Weights of a small transformer language model.
Training: a variant of Muon for these matrices, 903M tokens, 13785 steps.
Each number is 128 + 32 x the weight over its row's rms, rounded and kept within 0 to 255. Layers, rows and columns count from 0. Numbers have three digits each. The size before them is the row's rms in percent of the matrix's.

# layer 4 MLP down (transposed), 3072x768, rms 0.0433, rows 2047-2063, columns 0-191
094:127085148103136120083166140135148171111089066162140153096132110167193076111154093158113111174149137140095090120118058075133128136143151060063121135048125105131135142150169129149124128093137170172090083081103191154127113127114112160093165147104106154127085106147164121167143135096101125138078135143108135103083187155147103136099146131141083118154106147127128136094166125071091089100122154112139134059072126120110192118177144157106172120169093140075172159150162119083175187085091175117094163165153187124105091114106145086092135066099078104079140130100124093117130114196134119228
100:160099111112023112145061124188138172141148139141142135147151133114120090086068112206078130140139178076149126074141144163114124123110141187122070133103140102130118140113094157115091123131134087072151089120137075093119155147128209169147066147140188149122087118044127187141111138143129129130107149115171183101193118135145058165115155154152100164153139131086121114130204097102142093107129147157117098088112099113168089142164129158153136097185130133167180086104125135138099111170132064187176150134160105144139129093102134117075154138155119095120152172122121164156190167097132155118
100:120157093126136086073161145112135097163130126103147184087119121155088091109133089154136121133148077076140177128134069113119153135110093152150105120167168117145196110155110128130121056116143170081156145146125112116112136133120150169193095106174111123121160092114143122153214163110157112172170145148162160105130124171110073119145070092107154108118057154174123107185090111099170141179140146135124153187130114151139166105164092118130110089155086150175107127100191168167150136130210099140090125136159179132096099152139132122088173179114126127153148103138142068124187126080154154153
097:132195135065127098096107087106112224120125094119106106127137131114140098092113140086112163215153083112125073115067131118135145135129054128109118115073120102164107137108173200109157099179108146119108124152142087117135171178163134073146127106155131178149103150102109149087135090093114123071162104172093137092144085114106129143145130078136036098175181145127110148133158097136103110136100170139142225166150165118132155124152198192115137143074115130125067152087100139155125154121165096101113120128108174124094093144118137114137121162103120108118141143168120101212098123104118104163
099:141129117147100077138129101106116159134140112146115098131150143131169120094127094110111153117088141084154140196153137153140173080122108121123141186104167074179110174144151138134112199144103090179158134110090091137083151148141145087113168124111194166139121121112147096127175098135142171101084132141100124151083195141089085135099137115082164136122168075088093110059184108130121152114183120138154136108155138069086147115081092150063132146164079140120167106188110155111100092094172071151103118115101080072224102104109072134166144130080176100086112128108118116123139132128111118118
096:129141113171085074174052150149135148114164187121100158134200118082065109167066137125113123124123128134113084107077145129125073152185176119130089128111189142125166072146078153148131110117114170110092153152130102113125123156094115177124180098103138149161158079154108135132122189184144102165129108129114151170100143168067148099104091190112147105141151081117080114132151149081084110169160091121183163119153138075206115143097126099100106083102084157126120125092124114154173156082130119117097145182165132126119107147164074103134154088137131112138112129104142171122131058035079133150
094:168140169085062109136136119117074144178172108139118137070172095099096106157098166150143113103090113152184109132165031163137109125135105165119157133141187148208164113158089149125158154095189170128091113114152119121071166059146143079111157102183118175160073122116130164114159126198103065068108094086090156101184192130165139077153130143119116136167059148132078092107084128129083086161073073122174096159100136120062122088090122110119140120085189106120140152130124133101151135107116081118151119105199087106127172133140188130074158082074119132151079082112119122158133141081050150135
086:161180096116140087122193101139129069085175178136150123124182151088126128041068195125132082192119073124139080150072118104131152121118188158161142121057152103091110136105194115145141119111177122110169085113160133086107198112108127153184160096114134108064112111143097062147119133143121100146131101088136114160121148177136204108128053153126091084133075175102081117138135124142065169119123162079136133172106177066165119135111116096156139180174105155155103154152110101155088157139134138125147095146111125158189143145179149094163173142133093061153159136126136046068109074081146125170
104:168138095050112098094149130108138177139122145101131102104101131129133147139161182147142127081149184136166110172096125075126131083133145154144033142098158107113088176122178149120139130128151126129133149074097128155101147079114161158144120124197160154132103085110099077120139101202123109164219179136141109104101118152172107161169120172158104136162069122123085112136108139090150197129099071147123110067134142151146109148143153107178130221146168124188104106151111095135108185108099127204123096128180128127153125143129126127066191107116132106115129170093105072161146119156134168106
101:139144159149063136090184120047086177200079146213145153077092093144072174161108103132141091108148153161157166085088112087129135118114176168135198145175166116129126154089136158115133091126112157139151146140127124139181155164118113126099198095096092140145125117114112108105092127101115120100161079102137095151181099147147142110138138140084122123144096155131174143110078088086168117170165115127106137177170136152121154199121144188133110102096108075128117144176132102157138154180153180145109159171128163116138113154140036126040127148156152156072121127114175112180100134155129129106
103:190111075081138192148139090157096085149092135154164136115148155123108054114138152163085090171127112133110168116104117130121174170177142175121159136123116117142043138088165146174072129129102126138132101119194165141153195079187084108117125173152108128092152101049165115119122110123168115114145090129146097099081114106145150130092110132155079130122149140075107084153157100177123174111150114079089136115139124171123132114139160224162159108130127119106136173101152152078110094156158070133140130077131162151038174114180114112216123181171129086127113122144063123071116136097147146129
103:154198078174075139137138134090131151120121137134152145176124132112119087121124120108099131090127135170192136087158111081210146136138148145111119152150095098126104132100153087068131108122155143078146102159099118116172108167136082142152073123211073096138123152133218111089152115154106098129117108171166151128124175030131095114103157112108177139146160107174096155147087166198188117132064121139108071149114114143070053144095125093120117122149146179126068123132155150155150094154123131112109148155142103027161184120155132132187121152142105107126099100118118142132124124193102123124
097:156092184159145106145159136164134102103106126137137128084146177196140119156082150077150086170130117142159112181064109135158104121133164147114119166118094129159193116126104097081100158089171182146097083207115115188138092157120169093077106086165140210136083188127139117135126117100121081168129127086129137129151189171093135092121106130115078144182141157078072117114108096168065143097169146110157144111080118144158130097139198106131152154100080151097152144179095119127132137154118113145124099188123137080213087118147116087139131129117127158104110115132129084103148096126102152121
103:129129095127089053106154120089111168140115089144142164153090102147105106129109178104121048146161113083118227157087118132128106155110112180165120135171082115095122134109074114108176121117091080031129165030142141100150139121072157129097088146101132143103155058107096101111146088102140140088146086111164090192103108125112110102096151088131128122134134126096090110154087099120126099061156157148127141058142132140148102140115113182110131107104124101153145185144146121108114097155115102145171117148132116087187191150074080161109113167120109135125064171150112100109113141126153152129
091:144109076132128164087120084124126128116147087213136110152109101109122109122130121173184120081102132200151134103146146092133135034093131094107115101189133132126120138107176209130072124116089135065134125101100150120112056097145108160146101082132157110096104134149148182157093079172100176166152164119089059160109098131114154142147164101165083119125153143101181086163146172062099178113114119082098107139164096138095091094170118163126138167195136136150130086171069163145181131132132158101093116159108130153110091173147087104165153132121118138140202111143122181137138165067110128121
100:145154145100098107169096135130191123157123139114136151141158145103161174117059096126146151120121126140114170128118162132115140154109144103113126142143042123125095099121200147084119131115126112155182120094078114169109126090165162112120076096142145141121152101083182120126097044166129113151176109086130221118143143118103110107126119132199103094123121104107118165187176058119160068088143101159161169127175178098144108112099124095141097121046145097078088101136116158109087127101188139121088112151122105050179081146139167149136120182164133178151143141160130056156189117167129147113
101:094108104153098156142068143150142207131097121082119154159115145138114150151152105131148124114159134088171152070177134168105133139103152117113119184100166141154137177107146107152113114068144124161149128120108161089141114118213129097154130116044123152085103079158119101174142148151120106194138158111141142108089106162102111103139096080113157129141179080122139125130152082108088143138160168230159136115114143092104167106117153103153103135163139139127078164166164187119097120155135106131140110122123148155141127065217126149137100170159044116101125170056105139124145083085162127128
# layer 4 MLP up, 3072x768, rms 0.128, rows 2048-2064, columns 0-191
103:157105135063141103097143079134153145186117115185136080134123178157073121113127134179077129152149128081145144146149166150138146090096124183111148166163125091120118111058187141179086119118148131117081095135163149123042148148115130101109113099136173147166127120078146185095098155142073180182102131116150103096107116109141135140164055174122121122120159125137113180023103156143208097147090155177116101045133141099157096080184154144132084089128068109153154115126104178141175124107150128182206186095081102145139134151156169116109107125093161156137096127134157142128109142130093137143
100:104147171128140155111219178108147183097159125119144203105180089132114175096098089057133146141164133119110166129106100056124177143119056147143111120133172191139140089178167149089155126104154144090135205118085097137161149142045134136075091107121099109122155124131120154104127111118129118146194122171135103105145155094157052139138097114160127146105111126170128100137116126103218173099114159132149146114118081126104146137119100152170170111173075137115122155114152187173134151116118131137064147114167190148163086069123140103118095188131104151108126121154146092112127077140148152121
097:151147108085153069118155110135159159126170123146095133124051087162135109134074154127121194124098131098120158142136094161126165101107122172149118153146148096127052090100152137119107104128142168153126129120153132145114119167111149102143112139149065131105116092119147163148123088104071125059150141192074114050185136133144132142102137166091083074148136154090116148142097128141150084143137191133127124135159119100123197104144163156129126160139097124137154110146140147128156097115154103087116106165120129118158146158166137116100136145102162108164163135221165118140114131166117104168
099:090154136208154092107107193116167129127181082122073153139132182131116128146120084086091154156160097128124133115158097167129135138133150113152159157104125153178097154133157112044129090101175141200187070144181109129187171137118068127100108157156165106147133111067236125112172122180132123120100114153095090171107119153097069138098087147107106106143137119168145123107163120113133174136131113183124143210116151119138142094059132162153167149098144104102148129123129196153155147155176180107147125122124116141141125124172052103127138147151102146126105134129095147116122125127110087091
099:095203146152154120199044162140167151102156168134148098124201159063056167111107149177124104148125084117146104077122078162112078151140114133115147120091096149144156142184126126160109094149158163086134143056124124148108136192138108158110155123076176098129141067157117152161168184123104091126172162114140131171118105185173101150109114181111182142128131116175189159109086143112072130075151159109131118088120150157168098148130121119160088129132173096106170141128114080144210161147095140106128112142154097145139117119129075128083170171124135092161152129091132097168148104065151110123
102:110135174106170129116083106146186154191147134169124208169150102124118154105092098183091123096092133135084082173166138160159120070110138106136117183117153093082095138131080121164080130145112138119149163139167127124093162130078146143122093106153203120120139059154142173148142132103154190124129144116128125144133124137076137210118112132132080149117148165153110156079086095121125190056173148158050099152110107160168148117156089201150092143121097127159171139109138181119142123119140127070140124152122143145119094165037099141093146202099120101137098181205144127147124147156138063090
087:145143104078166161152086166142165138145111161147122133152060115098132169079149143127127130093092173102113170136136185199131135104107169115112169156176082095182105138150137092142091103149144181083112116143123152129074185081114072137166096138170127124155118088150144065138159122138105149157114095148157119068166084161121080113110116125194142190070132110096190121142121172123119114159130187117093125059081191177132118094117167149217200091112069113098168148133098130137139192134142153085120147112109085143072102166147086130117121131075139156108130168201155096130101129131162139134
099:160198100148152099181161120097122173076153173146115065127157183109109165110067132102148174100181134147119147139162102144181127158080137099174131113101139142107147118170096177080069180102153133138122121101149129151121129134082129143115125131122166135172051088108146124132147109089078134234141154082101140104132116150170142130108149192172113055112095132127130159099142145148078081156123142159160133117128132132124145110121169125106065054142130133141127134125108130140104136091204098125131092113133054111170188168167107083046130133131088108160147110108138097107129153183100124129
097:108123170137113118124106096071155146143130132177155133067065065104126179137117151117175141091091124090148098093127100109147163103123136137183102076133168083136109197123095157153105110120080117143094111138131152125168147111149161108145161112140013102155135044143106111131128113074109091099157153113167090135130147154195087125224093119095156156122132115141157159050083126101185154128152106149145134084120130094169151188168094178138122160112148121134079134150131120142149124110131133106131185133148174126107120107133137123089106121149122089115122122126126122165127095146140117097
111:121119170165138164138089109142092133137129163130091134140138146117111113098137134150159134144104154096107088124147190155089111119128085118100134153179101161121003104168163122129129162226176114150113190109110070097106153051165107136096095199131108104116147070103118159120148083137145108147130130094140107146123126180108158131079132104158102140146154126094129147116139104161173112154153140109062147203173105171166119114145149172177120121108204082077145137110120075130075101122110045142168121177184159154108104179149096107134134155155116110162176198109118118094162120147113144144
105:137137153141171133078139106136115148180063153121179156162161161144145125131114116051130071125107155149109097070114105122099186140136178127100123111113165133079092092173139076101124133080130176170125045108104155144177143194134088124131067115142100122124172110122168173133164170098181128107127129138102179160131154113110123124142102089129150167145160157082102183091159117101158149114131138105125142162172088110159115160075056178083103145150094162159134126085145147190125141147169110103086087123163156075169120129160162080118089150143121125111101192211073107136100138119136132091
100:118055172164125125155068152089137100151057159089131151156105151093126168097088171086159180140152138170121090093095114149166126182141172113164110147167159146145156144107158106114167132120104122161121144124176130184117158136092122171116049126183133132165107130132156125106139088137103086061113169132140089064111149132109154133082126110150094141091194147124040120133095122148113155131137109067129118103141164153138096114096125132119101112130083124167146179137133128151117147129126111099188189137192142108163089136149162142110122093132147094087142137176115168165129054129118108165
106:106190103082090100094165136097177147132102120177141170148081117172133103093151147094137137159137146123120131153172130115094113106133132139155088120121056123108123160155105104160105125136072132125161140088114147117115150095059169139100081128112110122062194149158090102125127120133141103099209129133182072164107114123068115108108060109111127154130174129118117115171124130108075094146133118176111147064108120190123071146053107143105121196089186158136100115167147044083150120147108193159159114171158104099172149124055098138130093109131090119135112105130138124097107174143131168118
092:121099135120124191118079158140140111102116161123104084116082144181127163117167119159100095063181147168095145147078130175160113122153128099150172193147113124117158162105079218171113107121100136136145121117140103140132158148176116085151095108123156143137081098121077136095121097173086119201136091142156097109163112176160119118124153146150171196135089084152115081171162158141104169136112093146108109085099111141170103146117139108106148161166092149179122114091050072104181119174093123087171112138114121145111192199096144125163125130105224168193090095122153139074159205164135126101
100:106159186155109089137114146187172106159119238136120175157159156057122154128128078104060178126069158109143181163134111108160081132126121096097150128113107142128128195153140112092104095139099121152150053078140144175181182096131087089133033154116148120133158142119116119194152123163093163134205145091152079158127067224129151141136072114156136110116132126142086132153181118131118143139124101151181128101155130104129100114111195129181074121091104101153104114148092119093116140157160160132131107107128116142123099153100091148151133136146107088205128123136121120075159083150178166171
099:129118075137146193198105122177077151124123115129145139164091154114157118134110146114095123116120157131116155090140118080161129150127141151084107148083154113154078113099177105149156050122096125137107142122086138111061069098137067072138114128130088107156141117131111138103124131113131152147175146179076078128143117149123135125054145190117170134088165091130089150139131129146104136097111149154164179123150098105109144118133149126099072096149113111119113097134196145112084086111102124124205169142088141123137165107138114131122169115189123086223140084100113173085159100092097084113
097:129101171117059105086170092127116155137121106119092149171167159042154114184140157163103110160171136156135105141082071143124059071095125146118095149111063122152188086129112119171153145133150086105114189139198124127196117031202086220179112068071184040128095114111155169075113148104152118133135101098108143136164071124129140090080102118107102097163065136152121164106133178133114158096098125143092148132101117147139135135101169117194135148120114144140160154112096106128139108118121163119179110101089146142132123128141138149099165124116122121126119153143152181174209137165178099089